From a checkpoint of a small transformer trained on Wikipedia: width 192.
Each number is 128 + 32 x the weight over the matrix's rms, rounded and kept within 0 to 255. Layers, rows and columns count from 0. Numbers have three digits each.

# down: layer 2 MLP down (transposed), 576x192, rms 0.104, rows 488-575, columns 96-143
# up: layer 2 MLP up, 576x192, rms 0.122, rows 489-575, columns 96-143
down488:122101102186134133172162184128109134156114187097152164098199104147182133114114128128152117117068155130151143191104163115124140167129122133127133
up489:101144151095163153175121110097199115216169123076131144086133100091106126083130125174130158077167110151073182092149164096215160139186104099142140
down489:165142168088135130149146137078128141099181178095135124131160088107115152126068177130160125174176083137087155135192145146136183196036126094054117
up490:149110068157125172124164136126159073178095148107144115112144133176158069159171123094129239172113145084136122134076119103074122100238096145194155
down490:151098141179147096074138158146099158148102130124159152160171064132117089140190135185146100170135140160143098115096118114159142143121118167183086
up491:074121143172123099178129141096183139164097114108090181158201107109128117127093144098111189169116086087180165092154100177133104145160150069159152
down491:129157127117160142134148081186106117119186130127140099163135101092149119126111116112126131173115125187111123147166143158093173112089099129156130
up492:181136145068138088100145176151109110172176178111178097123184127211095118127116180098122182117160138186117115120141105081126102169102067148177138
down492:145080187042110048107159114098130134147165128077170130101108136136134147169166148078127120148142143148186119178157150147142075157145114123222108
up493:121159113106213125142091126242181091099150096148168151095136132080082154067151118069120097084151167117126161112124158117097071090160122198181136
down493:173100138112040137155142150130089140140161118114142143149125079140098120112139129160182083123171153105166163108107152144225169157145135109171105
up494:146143132155076151147083133167142150160099126093103175110137233101110070120127144156121091182106079098105105170150118156190109135183147139155126
down494:091118096104122109172070117176107139103146129148111144141168167139136099142178125165143108129104106186136169174129110054157133138127189149103118
up495:162159101196140153186164177091107173098210136062123117099111061169117132065197148148119090153091136102132122146143100146146112167170140172158137
down495:149115135101127179120071141139128108138068094134154140103140171071124135153057162104082120093123131114130072110111183124105158076100140117095104
up496:167163058136112127110057151183110174140079103142108171143111129130108189110107127087127135094100177150161107095109147114112108143141089161108094
down496:099142141168128112173140129117135152076173156142133127119134150115103089137109108149119119085097137121142158125157136119128155089167167101156079
up497:097126144127162152112093101139111140125098115100112137147133119155145039186157173127100134143164125126110181123127075129137110128156150131076143
down497:139141115127093173174094126186104161116126167134081165120141119122131168169128125169134147149155145116171065108144157109108125129134126171139168
up498:095120137132169128156109158095103169116139118154159153120162090174152143098101152116074094175111112105206108157205095098101097133099193140118123
down498:183155120136167057123142119162176112148108119094116064145112139131147143139207140093170143098139142158104119064130168144126126131172110143146123
up499:134133135162121173163158160164106174153143144182094141157134141134163127094151150122145130125106136131178098090148093118119085093127182155132140
down499:173144118152109156114142100098168087126075162081144029096133163099069104086134188076084100144113076155135152143147138152117116153143067096144101
up500:115139095174160164125172102145108106136120129135169066091093146074177181126116107126098088175130132173149114142150183171122103113159170103179124
down500:138155148113136120130129142071151163120115108144100164156130124169095120085141181137119131130150119064119135133128099127151187150067124140138111
up501:127174064145127164209081113215136168095094186144114087174116028144138089139101123132087122143168128166126106054152111075183138109100138096161101
down501:157097091127127124158140181130160159097164135097092145132134051104163103096149134110048119144120150128075131135173118170168113117084175075116131
up502:142098103125138058118088171121122115124070188146087129044160148092080113124133134195165109204099083132118098138103107093146109110154090171199104
down502:135133219164132166113045131098164114057144132118061089132119108142132128134099129091068126119118138091115152061175121086100150149096140166094068
up503:125140129116129154139118165116132099166147127138185128119156168133111143129157141123137149122209176103088097075195148069113132115136116103085110
down503:174076109126144164099092147038108086112146158158092108123162096127171131146176168129141142126114103101135116136091136113132125171103129131155049
up504:164121131088110166115166119123132120131109088067150099145117103124100105188175109139129099044096159126197086072088143074117158151127182153166094
down504:126139076092144107128193104062098133041141130120153133087148234103125128064106095109120108140128098147118165148193179142163138149087137156159084
up505:156132154100122095099217098078134113109169154123114168200113150162089167194123120105142148102124149170207171094093113143149139108090145137142107
down505:154204133110122066073180114119161134128127105079065137173109125141086174166149128168106117131137128164092160137130100080143107109170131135085136
up506:149141074129082182150127139155100092137125117143088181086110115116095197120159119151110126138167103153084166182135159135152136077108150156130117
down506:135162171126147107132083132163115143172102122144137105148088163183168137115140170093130149149147118090146182147137102126085153078161130089071124
up507:101125119138185142169162103165172109091131063144150125158098081117151087162125128190155126138152152151114153120161137139133130118115162090075092
down507:139188175156127145092193113134123136121159143064092107123123177113118157137113095094101170117140080110088106136114127116139111102095143116189157
up508:103143153146135142149100162212111100129133139171110138136120121159142129084197175162107128136127168068106110118111102187116134117141116157214140
down508:121105124179160122127102166147123152118195174158132138120157175157081121185126130091113169083148140061103130137137119130142115072153133091092158
up509:074161088155085172141144120092129034116077120100155111121133099150102080145124126172156143160198077074088128140114106191147078109129152188092137
down509:171086119143097103118145139086161089136163150165122080118154087155071160146175150143087116152159117175135158113099158083084147164112117151181122
up510:124137191098095124192133138139160089138112094118088095088118115163092083101102125188138092136157098142161111121105138106161168185131114111118105
down510:160157152079129127108132098155093105154171136165121128095129098176143128118130130139142090156162077173131159157138131122166155175147141105087146
up511:197121122131113143150142120141156154172170112166135140114103148115130115122160124160170148179110091164118150113139066104127116097146109137124139
down511:139166107123147116104139115119128153078101138097115161173119168121121156143124123176075114109171176082145097089160168127138146159125163161177116
up512:163122110169123076124145114117136104143136154136178065103141142114130164121117155115056140138112135155134097136136135103123113126151086183145155
down512:127113110139113118123070125122120103107138138159090140082182179133131189125100049159140166127104170094104176084146155099085105135131085203195088
up513:125137100138172087077129069082145179122065131127149077125143101075109093093050116112139141180131094123152164083136144167166078101120178110084140
down513:168055119180137104134138122171157074103227145152128136097115081157107156130141102174147182132132066083082092142180115172163136132176097175137111
up514:167167074189223161121144122137062137090134146193135169079149170113147083130127086123164131135135169127100184103177058076096126064143114129160133
down514:161199162104176156189135160156122064146046083131123191136149145136136161072106168147090100130143143074102088064089187096103106161131081091117095
up515:172111081112136126104152038140081121131171108150129147170117099107143123167121157150143138109130093122157141122145177163205137072088115096109159
down515:181163198164124105168151158096217083169129160099175197114111090141152143152109131133114164107120101093133209142123199149148121114069196089134115
up516:138097141164123092102136173143144144111093096185123162076155178127135169062144126083113126168092141126154123189106102111140117116120161151193063
down516:166140129159242152194141136094154147115100118157145117129129184180101119149174188115134190084092115149079166071152170124135119122143121159109174
up517:099113140155134145063148112190089155146143141106138199152137194161110092163146111170159165040155200150102102154092139098150154168174079105126182
down517:073081146085079102146101187105162061156082072103142123190121091142126133062126109164143139162144098167141157113231100116103190145087143142129155
up518:122196120137141101225122134113139109150090123127090173070130188115232159114064132151115139099133148082115181191146101120189120135160101092100139
down518:120152120191195091255156114135097126109124227158118129114123136078102141162125103145115142084125210087052243104150162128151145088145116100116155
up519:121060117137082160153115136121182042100166125153092115068070068076117096145162113148062124129127066114118103145111167152085125147135120075100134
down519:124102113157091116150151137095163173144166152091137126155119104114123085127139159147146132151130094154145087164133135136155133149095117096132173
up520:138106073153101166098211086171123118140050048121160177141141130136098129216142147185127105075132111142127130109124139119158114129133198046121106
down520:055133095090121119129122135163067127121176141129064128099152110142127118138106124117174158099113090089089156139088189124150169138178178137181110
up521:181145182159144119146144185135152134137052134136211133115118121116064151114097089087106096131114136115094076144175141109171167173143121153145172
down521:128137151115088143095143154146130097108144111161093124144154133131193148200160149176106159144073138129136163146076138140112094089147160069170092
up522:179073139104138155140137108147126168149085120149177161163153098122125130142071096132143114110142102191157114108138143132135112178129117171151179
down522:149128136116093089143164143201138144146102059116131115164131115082080117097091138097168137132079104166141074107149139109146139186137178147111103
up523:112065125108145134110110142107170131158117134109167130133146129114135198130084100117155114070098124137138128151086163140133089145152122179164165
down523:135157080124134166110128176121106131138116112125188136140139144139156152101114085111109082088120085100155153094124162150183055148157181184117133
up524:118123106102128107101154129111155138130083099122155094092149089125118141112092131146143134129180111132110150119123107089085090127107105106102093
down524:133171130118101156086151123074172089102078161128149138090167136150144121048139110130099080111105071086146158079103086077083118163159137161123159
up525:177158139180120110138131122212129088143102103137142098153108153131090112070120110102090127159073143124155129098098125120065129092133133119133109
down525:157154039132131059178130143142085141153177107137120190158144109140088107135148125137077077137166131133165184091197156176147133147096104114098073
up526:121086148130154060104048212126137103138074098170124108092134093074102102043069110103082179188045157129117124090123142083129198142115181166140161
down526:194164135116108133138140149164138143121123111086146165199129128127107112170135160094133113123181132053131159186126143155084105116079099073127139
up527:109109070156164135154120098146148107148139177166110087101177102182124101113136153141129103185109107172172135156110100141104086217114143131135126
down527:120118153164155115114153075130158124176154165123142141125122143082060101089124110116098150092131136111088142183176074167116191124025111115148127
up528:169155149136117078143121176159195127102141150098088155126147091172106188098108112175106127114159133096123101082190092152162134115127085110132110
down528:098148091128150138127115110115135120113101173137158120183137115101103121111116145082160080138064160141154116172106053115105090127138149119181111
up529:124131109125156131134113152153156112150129151163178141141131123093149129104100110128151150129119135189149109132125209123124067127148161083171136
down529:115147106134109136083177133138156158192122090123087152113147154107173131116116122117163098124117127126074121122151094124126066095148137182131205
up530:158107097129120133122095160152143126135102147144149114115134140151102117168153164167146181143118156155148174128097170128131152176146123163138120
down530:123118091103146143160129133058098134136138101162145144107150146116084082125084127103122132097119140134152090113094110212114139171074110109088118
up531:108109111160110172118055133192123208167077142132091158182210120152129126136094140149101147100126144136147122086083147182133064121162152121117184
down531:171134126125168141180179152141129156113128117117095125195113114172199139075085146097144203084155147126133140123158112129128144116033079144190135
up532:114092100158164179132173098137100116120105107144082176084127099182239155111102142063146143132172163197134128163062111071133084105117115143132067
down532:135114156126083129118147116102111134081194140098129126138162083080101126163170142145085103149082123088108138097165116077109093151113136162119122
up533:066147103098145096131083102100111157143092143105140141131117103131146125076155152141136094237155178098141074088133165141135150145164081140160151
down533:103096121168159064027125110147120116206109150096118107154093128196125125193135140099124184124097105087099150146174173101083172085157116136151120
up534:108126095136079178098114167121109109127128082128069103137132174085098089079157125176082148145138094189148118165121126136135105199118116072091063
down534:180118163124150156096121109184104108117165114094113123147115136107092179183151109113080115181068134129146140109119102164147106073102126100126178
up535:130191181116170154167111157161130071136156164167103177126149127082100134202123130159109074191117117128139133101075143161115115092137155124103094
down535:111132113148123081121075116087145131111097148113126102150118106165104113057105134141112189125186105166144128145155057114120123130090128159160144
up536:181159136153130171120128073168122165124154097078148104133145144134173121093104151132141112106133097123192174103138051128108095128133098139099119
down536:117131127078128120112152166137131114089075167091168143172107141088130192125064101134131141110155124106101127139088118110080144156084124094125130
up537:128144167079137151102116083124071165137126083144155118090201140144109065186143165148167145056113202123145106082068152156115169085124098149060089
down537:116097152120130162133113166095086110141108142135125056114098138121149145140170159138140146162110156141206154175068123178130163168133111093118120
up538:118103123153119114168107159111189116135129129091097094155135061116130138154087134170064160160207091132051217155134126100127058116062087100082116
down538:116084135151120107077177116126128169113188129116153150130132099140128128127094085136102126149113126170090075129126135188123126136188125120169155
up539:095132098160120189167153120121154091101105115137132116161159109164134114093149146115111118128160165138151169114172080138124156081170125083155144
down539:178127201150166168089131072181169140141126102139128093083075188194175099145141137097136116106108146161139081140101143121098064138145158128122100
up540:097093114101077092111163090131082137156111065158075107178127126147138096163079169129117124129128157172154141125134138156194046183155113206142088
down540:150145113127146105083133077131124138146161105128128145094098179102127167079147084146095188155108102151137115188144179100126192100114086094119101
up541:097130169096110144073139124159125122121089137137156134124025115136133079111087121128124117144166119136118167133089139163110162110125100136152109
down541:083189127137145105152121108142134149093148149082105133127122077106125118159149123069141140131139129167127120127141080107135107148139140127171102
up542:082131152148150180176149056125135101125126140123100120112164124129104097127101044128122155156158102200144120095130111132118135137096127094112133
down542:140112226085098084108154100172115097145100115158052092106051115116125070162133187102166145081080201114168135151093093107119127047143144128134139
up543:190114105083076111109168183152094162141113163108128174164149131125120067116165147146142098197067149154169076151131141096119139140116118146097166
down543:138106133106173128162161103127122082120126171139078054093088144153122101144151083128098136130137127088105167067193139177122127155129149116132130
up544:136165133118126129160103160170115092166120113110110119116106169155168121170081133137115209099097177122079110107075141156106129148132180140151170
down544:132142135174174107126135127128159105166116079162137106093159164117082123123161155162094091131119112121120142156178100115098124130067102050123111
up545:144143125120123172161158115154102144148124159150132155074106134120115119124116147136133077092109212124168135129097125123096147165118097080122111
down545:131134127117155122155173155120166143178160135121145158068143131121144139161095153134119087153106173142141152123126096164101144180089078109120093
up546:110155121029150161202083100158153092208121178117117101144102130127082085176084124101143153116129122113173165070081078123125162141091141115145122
down546:078076119082105155177134150166208125140123129147091160081126161105158148155105169061154088078146103148108128106076109192058164148099094083158150
up547:070142097136135167124121128105122131148121078132136117165090126113096166114133150094168176103123140079087135125141115117130139062135126118161079
down547:162109222148148142167148100142117147109161111127068131178139100074112082108174058130129162147125110109117079113127119146103159151107133147186139
up548:090133068114122175113073127150145126138141143204127180085127135098158066153141132089159146129138137128090144106150185129150085083165112118053117
down548:135161106105107117137079160138076125149146099104129048130120101168105144111137080085126082132094072144106118098072099151152135135110128120118139
up549:126135020129193123129155093210161092094112157149166092136110119160149077122133143127178145124089176144174150124146076152126109040151129129134164
down549:097167158128118121096110113044202169125175116146081129154167144153171131157189113171091163194147084120075088135165186140134146185153150119164090
up550:102159160139102104115188092093194183154180157157171088062118094149096078093080131138101079125050101133117166066116125131104068142149172134130120
down550:125148158143076078078145097123130155156131206123076134163111127157130168141085115158183122153214095155139074073122154177084120099126080140165159
up551:135149100114116095126115123152099107132135099197151126058164112147171144162109145120107096143115145187157168154153113120097107109104198156159125
down551:141124114159100111149149174179119112119138097167129163135157148147144137105112137110103174132110188093154148196103158094136139107117121118116104
up552:116134077130135177123117125189162124108132117140172111166175177170123066124158143129146120156083151170142111150136084096094174130106110154189101
down552:146131090126153114138102144109117158104168105085144154080089090100156156129117122168098147120121158131072160130169180150173138127206126125105136
up553:112128193060154110069170085128152157107112077156120119110115168068101119134118111101160128155147123141096108100146121113067125155144117153143095
down553:143109134120171101065179207106111120132129159133074142127102140040169160103181098085150109087102118141080141130185109110134152118110131150185171
up554:097155174156119130116126127092096189116154089082128120095156147167126099163193167161131125141111109126198079083113077130173158129119115185095106
down554:167049154122138145162101117107208142174102069170137146164156088061139135119101056118131153107108140115113152116124116132167102124109167133156135
up555:104136121094129142088171137122094111101121090151124128064097182143172084178144126174105134195124157057087110103139081111094130156126071114161100
down555:155155111109111178157105124138155127134139090096108192117098109151105133124197143145123078133123190103143119058090119172120108119157142130124143
up556:117150147058109163122141102110145095117165124157111059210106139156059178148177102110168136097122147054178119126095092153141149157160062045090037
down556:104147174175171107143096098115114054167141102212134138167116134099079113076139098057214139140163173056139156139124119097083140056118133143139095
up557:115160152177085212153190078117119081131123121175155141098137127123108160169110125171099154051132143142125201127156122093075136122122057067160127
down557:156104124113136129058125144147128141139120135144135129135124148165138142105095125141142167149092105086138147145109093120118118102101171124138120
up558:073136151067149121143116101089186148105140154100156177153162119113096161099183106228131084113157085098089139154120152112140120142138129151089120
down558:155129085185122134200154118107098136062108125150067105135140123112108156149144122093165147106146043167150135130096136128093118127104057125120160
up559:058144118048077145116100095139151151134104103112144151126106143173105183152121168149124154094155056121103118092131096174156122053177183103091086
down559:150048094159175126176167175143113116148174088169155130102126118121135093129131092107132079134142120141154114165136185118118179173082106148109123
up560:108178082126107154160185154151088105155106184132131109111119166122085154073110108122128110093173135124090100124104158095143204131106128116117137
down560:106077130132162100109160141175101138074135132110052144119133115095115134074108111129146111158164136158175134114102203088122086114160077119148130
up561:112077099107168191143131154138130184129139135088147156101147135147089159147066154095140092057172109117127131113090103131156107125136108166185077
down561:100142115126161121111094135152114122119150155077189119120149142136118121076135110137081106159166046087109124190152069098124142127136075130170079
up562:093132124146151101155117065057094127156124151121112129152149121160121201131073096096176174092135136133111136080170111095099145138137074103085102
down562:142084164161121120126126123182137146129069135138140142176110117098134135122177142154121115132115114160104102161164125125154109132128162136127168
up563:122095161134132149161108101151131108089119162164211161106127047130073072104097085132133103207168108184234128111150138110087130135084103074105117
down563:131102125100123125074133137130167142153139111128109155156195187127204104168142129164128113093140120108080121162122131169123135133152112172165131
up564:175106096117100081111188127120094142157126191129091143101092139110073119079170068152102050125087083114188165115173178184098093158139081113123144
down564:111119171085058121133134130170132198100095144133176125188192128135080136166119088082113109095109143102144146159170132122085179108101166143109165
up565:112167147080127140170036141123144111168163195105100069108107079118120148211089074085127175115154112148164136092107169137087137118146191079034124
down565:153128140091133181095073114133134158108160139152128041104076076128085177065073095162081119105141102156184058103096138140127111125158190083172152
up566:115130133110134119156132193127176145146146100128159142127097146185168129182122129099112143096147124151121126142158109096152117097154079096112138
down566:126142143104129093094115167135135170101109130121117187138109123136136127172146121103187159146084109104165113164162180109155154142103182157108066
up567:129107147105150120080156155157123095119132156107134083154112135148128076155142077152105159107180133112125160110099120167090076090118103150130141
down567:177118133122175164124101107134127081152120146128171199166112182112119175149088177114160077096165179159119085117185135132103131149136106114118096
up568:058119106119170130090070127112121135112098104135086134114156089130158145144100106117130128109149144138134119141159157100146113153183190112144100
down568:147152176135126117119112161088170109124112116102133197128099162157098148105174168189123115145126143044114107072089170074092088058145146112118157
up569:083140191156115166087202107136108217120104139093171125126142087124102122146104152156176086084099129168188169083105156164113092117121167120144158
down569:121121111105119122155118157134171088205147118137101193141117166168128075117139139126156116138162156096053097112103068090103143209127139116129101
up570:153173129112102095142107143076159119175173120146130106139095170071133143119135111152109131093156106123067118092138117089112113117129118177143149
down570:118152112134157124142144042150075093113040153135092132144118106120131143160054146117140129119090165103121116115113158110119146179147162145185117
up571:115069117164117119083142095127080119143130137136153102200132118139114086153150117104137148158069133116090166109121119087159142166154096104142110
down571:210116140107175126110052097152070166044109124169095139159100180129147120161158152156076136124120137060124136094101116165131168109137147126086160
up572:182116110141142124152122147132114066132103151113068172127093156141112157085102130153101134103122117119075113090100137145132126112141193151136173
down572:024096158156172195101127123139133136136192114101187103117168102094139125172093155130140126113157081155156151096111140111086098107145180181085140
up573:118075084183157116162163142124109155223081082094078133118134089160140123128095106141120183137062141165125095097145086165162129099129092171127119
down573:145192135095173152147105124135131119153096115133128092085071101104127126093125145119095118133112102140142075105048151142130135060147181098082061
up574:158107076176102107118150152103065126104162188168127084197152080171098027119118133151111078143086130113165122162159155060140149150140072126117139
down574:124144083111136148089130126134190114125082061076115117090108162130173236135088090114138184098109123136136120154141071206074118159066206124149094
up575:148155109139128136120074124123120067116114152102126167162152076139167084133098142102151114124114188134192177081188131152154124129108158155081167
down575:103158141133110118070087155128106158092120092132175178162083125103132185160113128171138157142112081094109132128079074139086136126115143074129162